Weights of a small GPT-style language model, trained from scratch on English Wikipedia: vocabulary 2048.
Each number is 128 + 24 x the weight over its row's rms, rounded and kept within 0 to 255. Layers, rows and columns count from 0. Numbers have three digits each. The size before them is the row's rms in percent of the matrix's.

# layer 13 MLP gate, 256x192, rms 0.243, rows 6-54, columns 0-95
103:104153150146145094138065083113106121129126122143163118109121135122129123182140130139119144117103141158154136171109103110136109098132115073153151149130109115108123131102140122130133141123137102151103165088101084075126173138122139096134154120108103130124158107168127118135105115126143168146
099:093139128099119126152116133108093124142119118130117151126135144143150131159156133120120096133119098112108106130133086132152122054123136114125099131142164124181051128113137139082162140134103140139135163145136099112124157109119079122120129121124116097153114153149071159123102117118180102085
097:152141085119049113150100109147112126129119119166117118138118132120129111128124157158133105167117163170150151138119107129143116163119105114146127123133108080106124079126119162118117152137116133141092168103164156124156121084086086068140136114132163110151192120108140128120132148167119124132
093:101130114095140177082139105113124142106129136118133139135150159103120125098094154095132119158137150124132098088143112124156132148128150132112153129108138131126148090113125175084135125134096153142116116141162125111130124100087133119093132100073140090122076108116090129117119111176129109130
103:148124144162109103126166108157133143121123180131126139137130116160123171122134158125135160168156104109120157118123113118160092122112110170129142118152103126121132110132189141140107123136151113104133167179135108142166086168130125127154128124134100102150120069095127117152113103086115126101
101:134126144106130094140101085119148136128121127141097131087108133143099141152099130115127131096121133136161119152129122145138149132154117113121167132142099063128149142149122132139123140174123155121125129109122132110117162119126116124159148100145141107091117140139102139132125169134143160130
101:152105128097140117128153085141147152126152098123110104118099117113132118127086136110132113104158136085141131165164119087154108101132170111177089128108088115112084135137156070120133139061096159133071126112127121145142107124128115152146093148111146158118134122111134125133153109084153144116
093:145117105109078112081125164137160122099111093130124124106143149131151104076103148108152184136146135115131104145137140090144124125133124129135134104119157117126141138136126128150141148122140091119090143092160148108092165066131124145138171138112140101128147116135131114158151137087110127102
102:122138104117151114169118101101150104140104070112140127156167113130117156117143134157110110133121119128173161175135117118115146098092140114067120167131144146154139152109126156143108115119149084119136096145103120126095133091114151132150094131108125160111111120109101124113118178167132098113
111:129149099155101125171135137159100107129151110097137130099136139148132143101135108097116160141097082128129144133120153090201130137150119156092087123150129127144122174113168134153070141113104120153161134163153147187121156133100113123159129128134158117121169118113112118114139114150118139121
102:109071152105129128173142121172166093114109119115119142119140108148111094109131148126147083108117127098105101080146099146129089112112125138144133067134121152144093090129135095141130105132148113142109130129157122120081127159124101124157153115092133145079096170128169135165146158145139139140
098:092112079119160132115123139137121147109126160091163140111120117129114125124127154131088148105125120151137109122122110097140149127142086114168130108153157144169151094101168120086090184108117140108131112127125097138117175136150121133114110121122115119115167127117149142119086153136145133162
098:141125160118113115107096135099127116120149125199125184142108156102154105124110089124098138111164102102143094117147131146136107140132166159145133156152156133141150137125117121136126099100136138117115147147170093147145160133124139157131139174113135131120114111189098093118128121139171135140
097:151123171121118117120103131130071118163110112163132142122139127113109137132121064165132130156123156127130162174120145112114142077083166175173074131099094113116101181125138149126119132169095102130088126136085143136107167156111183132104148124079123110128128135150151142097126185136148145128
097:090158124111109131120084120090140161114166136093136126141141083128115172156183085132125136184148096059146116108156151149110132120096125175147126129120100125115137119123114130136126149140124134128165123146123173140116140116137129117129126127165118160119089116109118171122107108128097122152
096:117133163105143149125132094131107125180132146127130112121174104128131135110138127121113101143119142147099125106150119117110106134132144137135175145129127124121152164144117119134143126186112156083123109133120121131141106144139125161123112147099137072072147128134107117107118165129173148084
091:133148179157114171092131131120100137141113142146153135107143093152137135136155145060137142122137117143140177133094183112108108102132135114102110164147105114136150153099160172113171125120148159133124125145140107104096129155142136115094147153095117090132137118125112152125159103115090137168
097:146097101163155140178139153091147136144138105120150123140142122123130116107112137116156122144148184107145102132144120125107103132187077091100134116141127127093113132140194090112163108169152130172178127123142102134091177155123092104163143139101108141119108124105138140102133130181139112101
103:147130117139099148117138119145137168135126136130104133168134078132138120097145116144138159135108159174122093144135128096144175157126156146146092155149138132141103156064149109123150120171127157148160100136126134137139149123121192145094171119111141107121107157116149136164161127112104130226
102:118161118146110103150109093118128133172083118126110185142134117166116060161066090124133135110111116120097154143166132150140101130112114123175166122128145095171142127153156145129164137124133111130118121097089134082090180167110118130110135132114100085114128100128084143127121111167118112153
105:144120102137095139108075129068148122109160133124157130166149154084135091123148091190139120100122133147150120134161075144073130100138162068140097125181144105154094149133117124112096144105137109127102146111090143153111101108134118099142138132156158091100167147143080131144127195150171142100
106:121113113108147115132094166085105116140165159127099097142149124116077126115156099150125152122129126110161108136066140160147125120151119125122125124152121130140134122150111135145127158140148139162086107139111154174129131119096154165160141141159066130176151092107140094135131167125148142133
099:104144094139113133147106120157078104120116111125121123131139126111128136169117146085124168150114103095098124090155139165146149096119145118117101159128122124167140083125155107138164155154125085109138151138135107131148139142101137130139123082132099143171066139135088164138113107158121099134
106:139138111136128099133116149098131116111130137092160120123163060109112114129163141113117128134125151148146168119100143133118107131134091103143159142113152116157151126139115107139102164136117169129174161108138080092174136176134129107139128126112119183151150105129105139143114125123142123065
100:149154136142086103143134129137174118126149074155143156130106107112145134138102126147102154106121139121138137136168134122162110152105131141132104120157170073150095149149066145084135120162109161097129128138115094131105112089135097126164113135136133114084089140163125104138095136133087140153
103:154136105117131154130143168153125181153103119097103176140139148128126114176098099108134149112202095115096162123106101167126113152128137128118117122116123133158115089157120124106104133116136124135154121128177109125119128131133124129097116127149081099131113117129132155139148155151110082129
100:122154132137081120132095120145120109117125107169138136124138114144160112101106129117034146167147141111147097128181130113119144137134119123115131145151116144089126148143085140087132137129109109118083117147132152182144163117128145102115097151128124130134098120140126120122117129118126154112
097:136128143143112100093158148112172189082137103148147112159104112161140142151100139108075121153147130121119110150119155154147156120113128163141121096114159102135145075122132106159135123140175106093143140101133149120144153183130145106083149117153117113074139131115115130152154101172123159105
087:130137122126145121149131121135135099151114151128123112112110130148136150122107138141153170096139098148156190125135142132118120136091110102161118099149114087125097166159073141134122111144151115188168116114110142146095085120137142140143128127130123099141138122099094160131136122133138115083
098:102139180097097173123127105109114147152109160142092124127131150152122119157159151169157140132122125138098121114145087147159127101084119127113116137069112150136147153152165118128167107140139122143130113110154120090150130130129094141130168129142124122097117139136144131121130140117112128123
100:174103149121108140147109118107128152161156132170118122147108141163103149124154139148140146133121102150153159102131115114120138133108139157131125153113096121120106152110186124128112105132101109152124166112153102132121138126136106129086132136123080119110137167141173110135092131126125185105
095:137112155128166124123119114138115165162129130161104140155178114209113116150130157143155139115136119123092116109127143126117124110131113130135098114164135111150131063119130145116133154100142111181122092115132119129125151148121128158140131153153127107137157134122125159119104146086143098147
101:127095141107073084142099085145123101131113168093097144100108098149119170101104127118128116114128123136109138129112128103165105154093152155154126147125076127135128169146120141069143119091140111138108101129099124104075135177142130119127132147124112145088133113126139119147155126173131112107
100:167155160126139137128175105125096121142124113111079169123118088161159106131107149165153112114088116154133149111105123127116126115122168146078105114150115102148142112162162099098149125123175189140101147140151146170120091105123116141104128110136156147189132120138127112090122124153135147124
101:124163157166136157128105139120110101136169093121131116094143115133110146124082123137134109149109143097090106164125125129173170085153124091158134111122106142094120115111145125132101116150126106151142131165074093090100090143103146122144152147135124118107133114115139162149095129115141091129
100:117133151104102115143120130154128103143141125163098120131121123170101124114169159159093153116090065124152120162153118186110168126139124088085178102115090170093151153122113131163091149124129122097139096131146154110138117120171114141124106134165107134141139115113120090113143144141137116149
107:136127127104129140143107115115097092129156119131129166147139118131106110175170123131124162174091114137091115142110148135168137142163144140117121082128124158142097129099082146119158153143155140123109148124128088157132121142122126140156172101097127140087182123131143165129104144103128164118
094:143080099171155144114128117123135121131145128143109149134094162117129157089157123168117109162184123141099065139099120117136153077157115097112138114120107119171086122128163148140144116125168081142125117129118089152112168130142183155132142181169111121121119120138156188140143154115139103122
097:105145112155135122144155114127163127159145150149114128146151114123145166109166136153078136127129122129114121107126139132075126115145091152124119095102157141091151162094146143106125146151097154148091156127123102132101143118110147118113110111126119179119115138121145141128073150104148104127
095:136119108119114135118113161118154140140125161114113120135112117093193101129156138077116098138134197108103060115119126116167131097134096111139152137122160167102160134133147101143117132165138140120136097116119113098132150127122151130137128149128143104115099161159135132129124143159094149120
099:100127133147108137127181139137113138105096135141119090131123149154103117101120168169161104166150134159134160158140106112123114077118133123144090113158173089122136160119146097119138114087133118109116128114135126135134179124112124100140129079133119159154097080147169145168101151129112162108
106:162135134082088127075141126148114117151126151119148126124137146130144101082120178141136090135110136159145132088118158114150104095131150103145123150109112090146181095122089175072139105145184105124146127150130128116132126105101085118149138127123134131123140119114137138106143154125148091136
097:148114113131101149124123183102160119137115086117055149108150142102119139084139114159147164104143126116119103135110146072128110132173102119095146073165172125179109162140132136120116154089112150172154113152110133167095096110136140128149141147125149128114131144109109105166082138098147077101
098:143109108090163132125130158132119115106115112131118139134092102116129088119138131147132106142090148134117098123146148131113105136144149110149129116128128135094152083088118149092064123130146182109153098111127101147122136152114088100129132177135126124129103133119134136153117113118162074151
094:155111158134136105144147141126144135149116131153113129121137124161148133129169112094162153096111156145133147148121161125114158129134137119138084157140130127110166148164090130125109127180093126177164151116145124151141115160162117169161142141101148136087113101124107148115161136097140093100
099:152134167114125123127111073126156121120113102121124160126134110108117146133099100123081140171131138109055109118134142165129156132116163128140123132122161157151080124149078129109120158117127157106105106130142129114106130149136099138179150138142156085071141135116133111095199126159124122110
101:118132114139140082083129129113117156143106148093129124190173121123137142165145125117085100186116123092130129135150095112136120104096099133137109152106086103149122141099081090125090137134130134116117127120100062131138124132130149093052150120140147135087168122102115135089130074123113122153
100:091157153149131137155132093113100116126111171128140164102129135158123127121139145092145116140129095134111162182132131099120164119127163102125148146143116154144101156138124109129125120149157107125125126131172173141121082137110154125150149075166134099124097159091082139090154145099119153140
116:130115092122110107137100155107144105151091163119096161151167114131106138126150141087092096126102159123127133109167094141126151094176196115146121147116101129082086154128149098116097177127129159099147113121120072148148104131180132123175100111115129106119118132083106146153116131109158098110
# layer 13 MLP up, 256x192, rms 0.255, rows 6-53, columns 0-95
094:152102088122131131153150109157089146100108112102123102117107108128142129103154144112161129146135176118108124128087159090161133162112144123104153146134132099137155139091133136143135113119138123135119075131117166143126154116148129127143108138125133146148125181111107173123102133143082120107
096:105151130114113120139104121129096101160096180111117118151149120169127122116103143150087138109121115104123088105132138127113087108090132131150170151141131137128086114120145175069132112114094148117127141126120132123115154119121119172148138164153116071121152089130115113122139159153114125135
095:123111139134117140108125103144122140116152109110113116145111102156150140093128121171160147139125133173117118139157103099151134109141123143147129122164106067108122148152111105133102133139148112159136152129147150146126122114111131165162110120121156096149078085156153145142108160083101129098
098:134142130133088119124105170168135116121128175131134124165148134098141151160145159137146111120143129175103180142114100148119110122105162160155144150148120119147138124114124102088082110106125126148160099151099124125156118088142146138164132120095092097124164117129170127184139108121101131093
097:120160121150140086184106102115105104166103143104156162152130159172139071158130136094096130137148121140118112163132113084122097106102122127131148143111077072148136149111142128093119143090123130140108147143137076141149145153136074118126101117142130092114132111166162150128117119114086142113
099:131115111131125151136106126112108154113105142167118137134085131127133146085077056126145142112190129147150127126121103110095139152107166141169103141097135133117130135131158074105142133124166099081108128118108089127128118152142127165114110130157106093146101130136145152128133116140108140115
099:186123138096131157089129114148109122084110151120148112132156170082112111122143088153169165131118129121105081120137092143105103101092124100148096104101114161123140136168115110159118137124105152127159103157128158134135121129133137114156084134093125132131174122093146096154164134149146135125
095:101153167090150148147130097122115159132110158125154118115122131113155146153108106120134122159139131086085146136096093138108115136110129075080131129113103097114124095123115081151107117186145145137181116138129129124115118134111107141130107142110094126158131116148153176116105124148120148111
101:101151124106137092150093178136176151079120141148085137128071137113148146115115105123137171154148149092148126119117142127114127119093101100153102145154134147175148086150074120128122132125116141138151123150134118102144138133107110093101139156145104107134130135114158113111105156157068139146
106:125125147138140117136078130133124131136118135122091129078152138121111165107111145158151138153170111161139150131121148107097095108089101104111116125140107142092142131101201098142152139113097142112138155117146127115147165134099137092121111099134143102068135095114114171126068128132112109140
104:161125150131122134145132136119131113071141116120105149159155162115108128094157169132137131068137163111116167116174099123147085132136122072122119096167099133130114157140136135136111133142162164114128132111095153162104127139117147127146161124111097131124096084113138101118125151131129131143
098:143103097135115095169152107146128078145103136100162109144121083131133126111159168122102176147094133139120150145108109062135151132157178154105127167133159071123139156109176145130113146135114194142148137132103096152120126087155123122188091138140166119125139113129142153150127141154117124126
103:117101112150119160143127107152128159084110172132105086109124153133127142112123116102150133108129143128135105152164097114138141171108097113142107105098099060132140177124152098121135128137102089119136191112118114119151147128137112170129125116115133119130110152144067131152152159137107133115
096:111129127116119101134141140120133127148137125141142129168153137152115154148136186088133150123081131175134128069154126171133127174132088117132142101108185142095139099194128102131123126136141159148164129081117098153146100127093115139179092142137101139107146133141121133160148124125152091115
101:116127103096138098087117141121096116145111153124144108144100110115136119157112101136109119131113090104150130175135122127136129108111134120140125140089127087105109143123085102149119154116138129122135144122111098105140125164156137107140137127204105116073152141106126153171119150124212101165
100:156119138096185126157113117116118134150136088111086130140134109126133137121142161132132136088121115126157142125137124186109100143116166095108104146143124095107132123129120143165120095119081086099140133131081140087159100166151096133115121166103130134121140161144117102123113116124110128116
089:149101171146150149123151097131145114098123134144146092141142155116134138163135147113150143155075112119111121146141147107103138134089083116101162141118145127098147096123110162147124131136123104153170154137097118150136148144136093135144116165124135113149153110110102148113070129117144140137
097:130106117122112110089141132164145205152162090136094153114080126154138114111101146103115145142147148157124157104147116128131153117122129178117090130126133117138172127143132146146116169100123086121125126158159119153089122109107100138120129129142142128116083122121160132156167107143145185125
105:149120162112153116133118148086136139118089084178123086149155145138104157148104142134112121137139158162114161124114100131092142150112129124165127142120115141118140118086145142115119155119140101119102117107109136120124124163098116106142126123185161094123173146157140139175137107146164127085
098:142115096119112131092104126117155163142129115088141166093134116150102109085146098137116117100148112167122167131132121138106124119141141150199149139125100159141102123187113142131133105147171113155143137098159124145152143142144124140129113152099098098125127110140122093108118133121111137170
104:131085114105148111140110165141183154117119151152141087113132161112138160119124107143183144116173143138143111146145158108123099102124138131150098126087150112092122137097137085160123152128131138161095159103150152127152123155127189141108125150116138141158157134150130075158134132144143156113
106:106148090117115135116124143097106146135138130150108102109097168167111186136157107132118132109108136110159147117134122154159120087150152137145114160128145146135158176112134112108151112118126116113105120078113108145119144152104158130149082118109157152138154135133101113113181167129140185129
099:089131139113127114137117164135129138132107158124123113167113083114152133108095168154079148115135153126150097169113092102131148171091124085125130135099193106154118147100130182130104123150147142125111126131134100104129121125121103144137145105110112122118132133105136128172142185127135143127
103:145112106151105145101142146156107150131113114126137098131120126068152140128101149155085134126099144148113103097129119129118160142168119137089120134121124097125131080140145164094110139150119128146152105127122176127149142139131117104106132172134129097104110100102180073132154099156129114106
099:139100152139128116145128139109062144139102156158191154143100097087096140135150147139134124136141131108120168184155137127102136124119077119137128130122140096111098148116114072108120132083155122143110112159145093129190115144120137178140131149111155140149100166130144173126140132096147157106
096:114141141126095113157150115160153102155153103123136087131139107174103088142139111102163121117097151136105139153124161126141194129127137158088136117093139061169135149157143125129161128094143141092098135137122095138148115101121120089152149118088140117119165126161136134129136103188153119163
098:102099134127110090095109165137146109103114137124077134113097100121171150118125109077125163175156127111113115143146143132113077120118154124093128122144096073135110094098131139090147125163105150135141145135088153146116141127130145118104126137131122125111119136122120139105111119133142131128
091:132153139120114120103114102110160121088131123152164117205096096121132100174091116151123113148145114124154188148138121177091128103113134141136096109103138134075145124165127112140121124133113115136125106129133131094123136145123114110126100116093150125115121134129128135096144106105097111151
091:104104143152139126095112145153129123073087112129115130126125137117126113096183115123140130117157101144144104123132094098160103146136155130129166119101105105113119104129122119144127144124161149109098096120146139111136139116133133155138128124145075099093176123206128144110135159130178184171
099:081102109113160163148132142123153121148181142119114114119138100153083129129140110128144101100157169141158093162119116126128118158130151094138161124110095174110152162128105083213167140137138129134141077134113100076148163120134134132140132090109134144138116127186101092154129123108101146152
099:140101121142095139148145112093101130144140125145109162125096134115115109090113135151146144118133094161143106104076134081114154108084121116131145140132158146103087095090108100139113135112116100130147117092147105156127136094120101135127137143142076160111114133148161110119115090120114125122
101:110105131144131119108122056178087115149122125114111127118141103115152125151155141144120125134083159141104109132141119125117113141134156167119148078129109094104146106112132162090134129130139129102081158140125176111172156124116124135109147158143136160141127117128147181119123150185107116134
105:141146147134128152128138137135106076135143161109144126150172102137138128106128116148167139183117119153097101152148116159139092163117159149122126117113173143114144179151137189118104143150123188130072143109120144109119133122090175116121144149103148133131143159123149096094143139120104177156
091:110169140117124100163088133110131146133130099117129176135116110141148116112152132108153106115133117144137113104161120148138163145149141112123123098107130085100123143171155084131174160153147148135106140112142136153128113167107125136143184085108157121215117128153132151151125079122180154105
106:084118092121155066124094115108147115082163138122142113126109131169154115113143118167130163124127164071137114140119124148108121109086187174138131159107141125170144116100117120137118145066093155111107107152090169127141103104109084133141080111103114128157118082133100151140110103128084154127
101:133156132079090148115106129128081131145138148161090148109164125146135144092118101164102125146111158132154130085115140205142115142159089145111145145173163138103120125155126142126130121118126142107124121163131135139146142135135111167133109097151101146106100110126119113144132086097130143138
103:130108144089115093136058126115132082127084150144110117154143094149139084139119144137137112107123113106080148111114118146171143148132134131152139095165083078143105131110153132108140144116116144176101123119093105132137140132099100138140123101092095122122171120128138168165122143097151135148
094:154092121087109121080130154134160148113157098148166084128123123082126134143130143135112106121085124148149149136128144115149146115195100153129150141125141129146124096134116115172138118111125152108076129138117109143124092112136160120109078092137103150136136189154098131121128083113124088141
105:145141130122085120174171136127117163130133162153114113115106208089105125092152118131113161133112110101101137139139136111147126161070123097106095122101151103153103122180110117108134090152123140122129121162090137121101131107085119184156093076101149113158126103122125159105124104133145142149
102:133126165124111124121141164129138105151159128082114120167180131107130068175095138107125151071125161142159115133133142063143120167131126129115113133111112138143134109114151106147092149190110097142156125144101106153116133135115117142148128130135076137108141105169136097117086152101142186138
100:160114167123155082135133143105118087145114130143136138104139146132157123127166136129108142130126117130176105101140141090145153083121126147093150148086188181130099124150127139076143118115097129173132132116139182118114143127126149111124114147100121152066152131137129139140126111165144078106
104:131130090121114109132134067125086117139128107115150159155192149129167150118111148121141097108123087116146108141181121108106149148118149093111149128135127118112140100154116144136083128107135128154133120148119102118134061121143094136094149143092136131116107120152133110139145115137114119136
096:140135075127186132126114109150143115099115139135098111130180153121105175159181136157113111146084163122106144079139114138107125143109136133154119128089086111116132117156116128123147105168102131104123133087090138103149137137129128095132204116143100118093130127127141107122150110158111107130
099:114120119107105132136114145123123097161161105087164169163127151135108080107150140091152143129109110108149107166146101099092137140146127138120121125097127168115074133146111162135112206143148101163111124155144133130134120165122169155113176121093184137107093111111124095147100168106124144150
098:137150148144095170122155110156125156106122161070127153157145105082138168161125112145133121088102161092105126165129077140145127139131106085159154102108149129162109108142135145122142147161131170104151141111161107140124122102138165126135115085099121125135115153126088141136126097156091119125
101:128171126152136098113154110114172114148138146091116184094120102132148148151151129149132125133138102128160159098125137171120134134149117134119144125129096088158144106128101097142151087151157083125104154177143136168110123104152100113118118125161146144140100113161110154118128154145161086151
110:145096130140117145100119102119145127148136115133146086117116124100092128175074127160152133092122165134072115145110153103116097140201106144115182106110153143150118127136183109110158131105144124093095125140118163129133130099090097089113087158172122156136105108131114184141124161117094127113
104:137200179141136117102146163131091139109133141125127105063133141090095112123119148135136144138090112109149119120133133108125101139105159135170137155089093123134159113139114104162094127122144157170124152124186152120112109096134178116116121147109165182135111145129169096119129094112093114123
# layer 13 MLP down (transposed), 256x192, rms 0.248, rows 6-53, columns 0-95
096:157149097078104150110148154111099091169120202152084154118073125127129187074154086114121136126139135150128146107127143121135150150110189128109125127147128145135094140114119104124122143125083130098159104146121116146073099166156128132120134124147112146100119151139124126084108147108098150097
102:071133139089139114170132121135110155141143131120130177102107079157129113101129133175105115103132134129096062099152108135108116168120144117115164178106133085106127125144105071122105119117148135147146115165068128141131160153145148100165124120100134125116159126180136127129129139168101122135
097:059118112124099164112120138110127161097133131148081147130094137100121112138134122165121168113118112110122103150110123124122100118146123146156118142150150154102129103157149130126171130156098082119154146142174129117145086137144161127162138142148131131130154126117145138146114128093149092102
100:186121170129128130131156111124134141115101133112151111149171162089145103124169093140140127127115108137111106162128135152105135115149098152176101124129115127156135092133122230156086155151129129151128135134115092146102130141086079132119140134128124159143139083157101130091127136134157173113
093:166125115125136131143149089139120127111070153117080149115193102157123119128124128148148119160142124128102110129120105140120129132185119104117158141133169140127139139147138095166131136136100140112119107176104127120116143127149136154136139104126167137135170127113124109145122142136103089106
097:144143129138106109105148149178130169143099091168121158105128128126150130143096126125125126119108117136157161147150148139105134119090130150132140108152092089149168116128120126123139097141106129160141152133136165095148156100145122120132177094121112156135156125128075183124151135084164129109
096:091158152074131106105149153110155120133109139160102118087114119132119152091113136106126086137089120174149139127104094119211169113121177147121160138092137141097118124149136136124156141106125141130178102096144159139126124157124174130110109140159109140147141108132144083145167124138122092085
104:136113166143099097123113077099168126145119102129117102104144111102174129104117146090135129152120111075124152158144149095106131123127168145150144144165092104142117107110115181158121153126130101137118140125125130145146128116137111164115141144136144104149121091165124117105178121124104126118
091:091165142108118140159115105133121172123127107086062129106086121118148158096137128198111109157138131072129167144156128157100115138133156108156122106117147103152147141105133217126161103100127144167118127128147123134103143103146136105103124123157132126118112097142102105134119130135072139104
101:162126097162098117122125120129167134153119128124137176135128128130094133129127129141107115155111125156115147154119093126089078127107124155124158172157107124095138121142152123163113130149138087073147146138123155150154111131158116112132139139086114065133120130145138130056121129154153117151
103:138124127117140182150131144136084201099156110090114165100153152115123153137153123112097112114102186111151112143096136155151098126088087161136122094124127119118164146138163147098131142130133159148125123109092130137101118152110135151143156081156107138174147120131158108130130147158153121126
099:151123125137139138127197130106097137156126128124134148131162123107146096108154140107109142219153122133111119124139097129092134087163146085131123115145124098096099127076164125135167090136119157116148147148132134151107172080146112123139137161158126117142099137127102173131106122182115172155
094:119127182089131118178161111132151108101103165107096122175137127129134122075114163145123149147128105143092171146153129130113147154132162153070146130118137168098117098101137129148157104117094125122169129091103131146110133120129145165124123177121120130137188165140149107110056109103123128132
095:145114129196109124126117101197117142187122122118157110104083144110121142151155147100116169130123172151133136132148140135171177127169107120190121127117114132157168109088154144173091095114126140120116115158122127117140150136120108119116152155159120159128109127142133161146112110142132107118
099:096071107155165140109146111145127125142126115119124091116142109118117085109124128155164093170146118091112129131110149109146102077113124182153150139081131102144132126113162134078122147144123158122114140157104137138125114174127175104112124093148147149118128136123096094104136133158125109074
099:123133130175104121147168159135140112134149129115117171112112128137136125142132119124133106166143137116108126109175141094110136128093088165128099138136141154185117080158131001098123157141151148117133145156181141145118128124153143121153144134132126112099141139117128197142132165114168126123
093:106151167129152092122127162131119095149146150131126110107147111141109094092172133119124114128112174109115129132107110163132120132143127144129134091175172165122097151116129162138114137106165080131136162155139160157156127112158104120133115097059148105113132146147118150125120124160162126141
100:144123126124100095144119159113130114079098150111145148126098139134133100137103086186153075154118116130079155126128105129125138129095129135171146092142124144134107168109126083154173132099103144098135124130148157132169104139093103104088134123101136139141145090181119125124136112109138115129
102:092119126134138157122139145142110125109083122135153142133117134152082155156135127106112084150126104111088138176132089125111126127134132111187158115123142135097125127098144111120149152171166107157166110155137103112130138107124108123142147178142125105076131125097150115145139116168107120088
102:143100114140187119151142114146190173121090132145120154142137138123094132155132138148144127110125049128163164133139116121142096100166098119107159174070109098113154118128140144117107103120163128109140117105137121107084112147131104144120153140114124127118149098187059098132114139147125069158
098:133136107150109135099163093077156161131098137162123122105096103111128114103098131117102120141102085103155094166112129151143150143124135189108165129125115101150185126122127179145170156152114129135147148107120155129115131147126120125131107148142151094139134124134166164117118071137133121100
107:163121106096109093161156185128159080118145117120118141101119158111094125142118130112137124133145119153145127136131139116121106118128150163138135160154159137115142119136105108113112096134127154142143155118158120115144114146125119102103097117126123139096118092117143067135096078168119167129
096:139133137134153113124149124077126103105154106096080119105168100169098134122129104105117133145129105117089137127122093151091093138117102131131107136139171150151138174135106221119141105136146145113073162133103095134129139151141144123107133138072132094105117134115155119145154095118167159114
107:181131136121134156178098088162132125093109089100126161096089162114119136121139121134112149124128124130150077130157117145112136108140142150072114137097110142112102093135158192112136090134124125133126063124110141106115105123152088106129109142126108075111156118112107111080116105158151123142
101:152134109104145092124080146136190116116135114105094108107103115134139128124096152125118127137158130112123159103152094134144129128118172138103124134175114098128145126120148117087146117143103118148146127134112116139106133101116133137112121133096140057075143153109156132108099134171130106161
097:117089142159134142114094156133141142112121103144111129117104158168142135131134095134129133090152103080182129128111138167137181135151161110147155138084119133156141143133144162136153166132106122168106121126108138126140134139117114113142123109162111141112146077126129127161072119125104085091
096:108146162109138166143145126150088147121128091136116091128110179136144149186125121105131133151176098138136120094146157139080129140157186135132130122128150133152178125145114180103136145154113088134155111166144129140125140118119132142088174186086111108095117117115112125110106125164142117100
100:095127129118089121143130129133161136099127118144149151155160150143082125141154088121126133107129125138182088149155102118129112113128175105117118113102132100137152178183167196125101144160137082128134127144133131162171138103125134162091146105140171099138114113160145127187140147178108161112
094:156112149123173124132134165107120165132153104125129148121127110145158159089129137090138094124162134165144135118111126134153115142178091130127142160146102139114162117157156125146125108148135177101139146114094111074124146130098151144108092111118141115116107162143125164104117141181155138138
099:143140122169138114149142156100146107128138059158136123128129135167130106121119146148104144084118138129114139062132146132098149102086115141147139137154106117120134101134158161156104127092128095138149131127132152165155134145119131098116109121112090137140168122150072141125108078138065158085
100:140105130145181175135121130150140140094152148137156125148146125152158137175111130115135126133139149162127121056127124178145139133148113158115149102103163142122118113151139107161164157178125125116099126107098103131162129122093078164095106129132112119124152081131156130124108116138138114099
095:162153144136134145094139178127167150166149159141113135156153144129102145081096108137095145140100174092107086127135111124114108103115118165136130121100140152192162163116127069103112166120171142104139127144165101125127171104139170126137123095126113170097133096125120143120125123172152147106
101:110132168157090159140132108191140137105142135081125157137120104138131154075107103093102129105108147134127159146091091147122069144092128107129091138174098096113090118170146119156157119132132108106105128132111113137112111149132126146134074156139125134078116151124134112123117171124111104154
097:118150144124139107103135117097110184128115081086156091168122115114134095147166084073146110128124134126145102127147126181166106076120187124153108115136135144133177145139094138111112148115156094091094140113143110147138109102119142165116147128128097108143134122172076148137144144135106134139
105:129097118130115166073139121151188143151109185111122124154164151115091138158116104152144128147098155119100052121154126133162102137112100113157178176106098111127124160149138102111145144137156173117133145125100132141136106144106119129142140088115095155128120170157126146156097090117113107125
093:104165060122135118096098117119123126145139143119119104098164110149107117190121130143138148141140124082108138096112061145102133115121125118129127124087159133109116107095150120129157161140140130123105132132104129089139139159113105115128098151124083102120142095133139128125116127182138091151
104:153088095124088128112146092124156140100125120095122146137092107164133124120149148124169146070091121087127112132105128118149098106142134125119097166114186175131121091121096122129133144170104178160122156163114124106098143119136126082067162101169128131150153151128123136123128115115141156144
096:127097146136099121114120150102169101092106159131083130149126126171098090151153153097071126170151114102117187134143133118132141179147107127090143140132152132127114135124114120111167095097135155111137151127129145076113135124153123112102154139145133116102098153145100080134134145156133108129
094:085160115065107124122110138158144084130133145126132103168160137131162097140142152132112167104100119129133121164149160126140143128084171144134088141168132133132137120105128133113162128136094119124188094132152150153117121157146114131105098128118083118100132122139118132123140107142125156127
099:138145127153145114150133107126111143103137153133128123118159145127059149115139164136099123119104135150153137114134112092132083115161108185132108139091149110134153131114167157122066133116130180131102150122100122130124149091165097110142134166151096122127122148131153149116128087141161138164
098:092128168148152142111141155142129122124171107130147098133148129168080132122166099130148147123118141102132128120126132092146104091135115148118129084144110126125160094113161137160103105156112142130088109102144091126093145127147123128106151098106157088143174149108086151142129128163163088140
100:105105117120114116172145122104113095108092121115121112133163134155114143087141132104134128141145101128141138157152124100155151138135190157136109127115200167143118104167149207170097126148115133164159171113131138139122125132114161138155122098158115160144116097152139153130181113119141117123
096:108099134110163135122083178132139133144079152088139116125126124152131160148096157132148162115147132146125183126138118099122092153115113141155198132116130158143153106145112152150148120137108131161104101118132135113145137131130173122142112126128131135108171149133131146124072134135144140136
096:138142100123115094140141120123144129068094130163110127122085125074161123116104167117158126142118106117148151156147126139109132124140171130115140144097109154141109113128128125156136121144145101139097147147115118148141151114137118136163121154145114136097173106125095108151101170075198110134
101:146121088169095171122139098152122120117165105143116148145137141158125129078133114136108129111095132101118153127100083147121100088161106138085136149122155119154077134160122114144106104128169113138099158111147092136108135120089183157146110158102155132127148138173094092105133127076086143113
102:104123119108102102112141143177135135136145189097117163124148135159141140166128138148147120177147097180126082107109153148154141125125157145131107143103145142142133119157108121126105143128095122108118159131143157154120093111121061154144168115149106138149134141139107128108135119134125141115
110:133087116086182106162142097099068138135084132102122127136141132159126147137084146129162078128146126128084139169095129130133143140133099111121123103117195125159106145148157089129118121136140121097085128137070137117159143161105141155148172157116099121090150137083099102190126138127144137121
097:121130171117108126175137162136101117154105104110153140113115158126098098104114076110141116151136110148121076136124116162111156147143167115155084154091142139153109119155077095123123133149100125125112142120148079146142170119122124163104080128135117136163128151150112089135144151116139097143